python train.py --num_hidden_layers=14 --hidden_size=192 --num_attention_heads=6 --num_key_value_heads=6 --head_dim=32 --intermediate_size=768 --vocab_size=1222 --hidden_act="tanh_gelu" --norm="layernorm" --norm_place="pre" --norm_eps=1e-05 --positions="learned+rope" --rope_theta=100000.0 --rope_fraction=0.5 --qk_norm=false --attn_scale=0.177 --bias="none" --tie_word_embeddings=false --parallel_block=true --init="trunc" --init_std_qkv=0.0356 --init_std_o=0.0442 --init_std_up=0.051 --init_std_down=0.051 --optimizer="soap_variant" --learning_rate=0.00781 --weight_decay=0.0 --lr_head=0.0133 --max_grad_norm=2.0 --warmup_steps=200 --schedule="wsd" --decay_fraction=1.0 --decay_shape="linear" --final_lr_fraction=0.1 --batch_tokens=[16384, 32768, 49152] --max_seq_len=256 --doc_mask=true --train_tokens=157000000 --max_steps=4877 --dataset="wikipedia_en"
Each number is 500 + 40 x the weight over its row's rms, rounded and kept within 0 to 999. Layers, rows and columns count from 0. Numbers have three digits each. The size before them is the row's rms in percent of the matrix's.

# layer 7 attention query, 192x192, rms 0.0355, rows 128-135, columns 0-191
096:519478401526423559520485479545571552583503616451476471588538505454468558555438492481575426508487491497379488579550486485538540459452547443485475467489524494540520504521487521445585473494490530484570496482542433498522557521483558498480481436491417504529448492513529476541530446458503465542489530456516507486548527485524519502496531511508526511461486585452576530511483525429530462498523469454528429528568504500496518584484528517525496557516529488536500494475463474481534544530492514538481576466514469506477507559577509453508519539494429553473508510520522551445508467465522515484
094:466529516514467489472483515542570503455528547484443437518521497469509537468542513497475529507424492458560488456486497526463509454545468535509523470533538434518498503510513531479423513518498470572479489497506528516500473558546522542495511432494524545595562419527532458483468510489503473489469483473487548497439453549543411590465554427466475520436491444524578476546463423493459502443521527488437480474476553464590519439469403508448455519501498478534549442467505567451477568427482495487523468508508432450499516520513519496509460478460482462557565438524525535583496485469477435404
081:502489510457506473531500529500580483631480496479437529476575468459474523506509448444490458498448497426453542428519440494473531514529505497532488503518510536541474537562500489464473459479471487530477499459476528470503462510469444456572511432564598499519517503542493486520454529467518482484435524465512515503489521548515493564513440489482515533572439504452476541502485486470486478466572510504449445487541517486513476541486488461474462539579495445605452479496623508480435531441524512544524522597439449495463440504556499472474528477468463477503552446569471509563491508525460468381
087:525524549514527503542563516517483503505528402482489503442520447444515465582585429477421450503518459581540510495475445522516499475499522527533482525457551544544513529550526425535454478471461507510478522500498515454470534490480513472550520464484632489553547520519460559542407523540496518515484488509491505508531501492465536559446492482486504501566513451494572454515507487582487513534544571568482524438487466484488475401496535455486481532552495465534548458570588516516490517438499477517464426552460490493484486515445454524426474487427515524586544479568526537524479558498462505447
085:465509525606477453497477553433458487445520477522503491533454521452525511473523441430530513546496530458533466478472409533486551444517541526502566503486578567542501512584561523467513508538453518588460525455448534480546514476430485478517508523558581520456535516475547536527489584549567482489478523473492534520477446563523506588496461533560550532495470488499533565522562452508461580500507535590564460469532526468552524463493521498511547482490564561558491510519525463541506527430515496507481483508470475486514487498407517463500434461441465525488528445533556538503555488536521445463
087:484558488432551477486453425491524538519628535533538540521541510476569612504470521550590530467515506451446448488533511502593510550585598565472516469483535559474486470501507520484412512497520477487572537475484402539544483519474424497512559497465443531503460545471587500558547545497473526495486495499477494487495471502462487503572487446503515520534521537414486499403585525487537487539490503485459457502571514514482472522491538478509448501509536534517488452510487529451524484499527514567505491437523499549536522481472515472530458532532532527521519532473532455560487460529544518576
077:543559512455529541550521531511538506587492530473559523514520540535483498551535506523473529483585501518528543576519496467534488493458601478546490594561450516499533471462494501463467516481542513513567453543446555502476549509582526496468551484503403600506481497453460474487572455466458516548478479529541488463490493462493483427506480468441527444508531528520487532498590505563488497547463532408509478508493504561501487516526534562495460466475494503523533542549458524494473438528522457460469552501530618483497547548552531458519527587580481465547518513476507461536485540428532505567
096:526511441497502593520543485511510465481532555447552505532535534497474559469491606488505512504524592523505538559501589503448507586490558522564466531453436505546600463468518458482535501549529558559559447561495531538506548461507516532512519542507383576429501509476442527512536462529437535514458481504536476499482526521448455502532450501477538414548472558538488482478535474516535447467513572443448487486481533513523512451490491552495518498494509520495521547519411554483513449541499465463554537478527530544500499466566496529507537566574523474492476546467501520468518476475502599504
# layer 7 attention key, 192x192, rms 0.0356, rows 128-134, columns 0-191
103:591588431566419474500560551527474541504461514526479459505541451543495506453564559563560502494435525501476424553515470445467486491517471537530499520478498466470486460521541398555505498507486501513578448420513456552489497480524527490553469464499473503603482527539540513529508490445467483463429567525611500427526481448441464527565545489447503547479490499534518469495597446502507438432519407498508503500486514561442489453492508475514458518555479516482484456516466487512488576497439487463538478488465512527472468506448495548542532568501476550451497503469478485507480471507558475496
094:486507511493458519509504534497426482520484468484653522561467408559535583492460518476471520498451495478495533526531500502484485560522562495503471399555542562559476492509466479570483532433512572511515412532484497511516437447533488480577531493497382517501415507520514503574499448499514526514482490537566468492513539529574559493546547516456469497532506498519486461497533513539547433502512560471500443448465547521461472478501523455497500479493483454491497516486519493419601557554437483543527524487443501540477503529544431553545425581560512476501503520502517497508511531502527496534
097:522398524460514511507460477514493541530517505551486419596523482561505477501476500534493509451582485543515475516489447526542500551543526480430522477504488600458493516491465535490495511488480521502442499549515545401455561485530478529496503485483534460484410480498433520464475494541536445546508420494493530535438536519432492495496522515550453511560529557559504508535526488484518452509475594517547512487491467511449570534535550441494540433461551494487474421475482460513597454539478527511476500468510469520447528523567470545496487595544491529451433497535618517462502527487484576552
100:490399494459522514453464459529569439415519514524586513432471553521431560486431552478556479494518537504552491528468512581475483495503460481462486522531468528488438423550436476511564517498465528508452406541410477540466507530505500565461542498493469477457482486515507479427499497521483540489559429485461488457472481493536538549476523481585486520425529483527465464496495504490487439539536530434514399473479533537512423492554460491507514472502478546506530497502469489461570507482458478503487464529503458518497505540547492463547513459474460529559526527556522593400464474505439472574
093:509523534516451426487478459555470493503509515528537488560554543570525526513509477473475514516533493444485484478499536492528436467456544524508474439534476456492549427397473568491436521533562459400429484502565489453415507448495513468527426421546515465501445522550426491520537480517463453488554434536486503481461508501521524482520541521515478462523529474483458476438545501532475431465453492521429511520517497485509501514437457480480562481540455513521452438481425449514483524477523575488500512419486558484451497429492496484525482481498514471412498392551496536450549534476497600457
103:536534567568505479502588486515480540454530510476571500502455438531492437495541498468524536539520474483515502532458591498415522474438492463522422530531556543518509441519507503475500526480470557479495494507464541545464480526510503552508504522546458572487468516556499470493452459427481497528573497524544476456519504481491491451521487442494523449517383536530509550509544492482406561503466436517515473523552505520481446493538455469523496475556511515593547568517455529473504562568492521510508535557512502459482573447498427375432491441529502516518520447508409518508484511572496483433
116:482542566595443506525497507514504477492442546426509517533470448486502528520529569495460510549436542442493486462516585513477457589483555433638459482503547476529547477499525490463526476474547474486557523469468492549525538524524510558517455488496479565489510585487587535527512483464445450468535532583482524482494496497469426490548526498525571437516544502507515527509490542498468509555486529513501556513569519448563511449489472501476519489541465486559539562469468474517465558543545490583545494514502560451497514394478503416472484485545452523537496464501460467495572497554555522489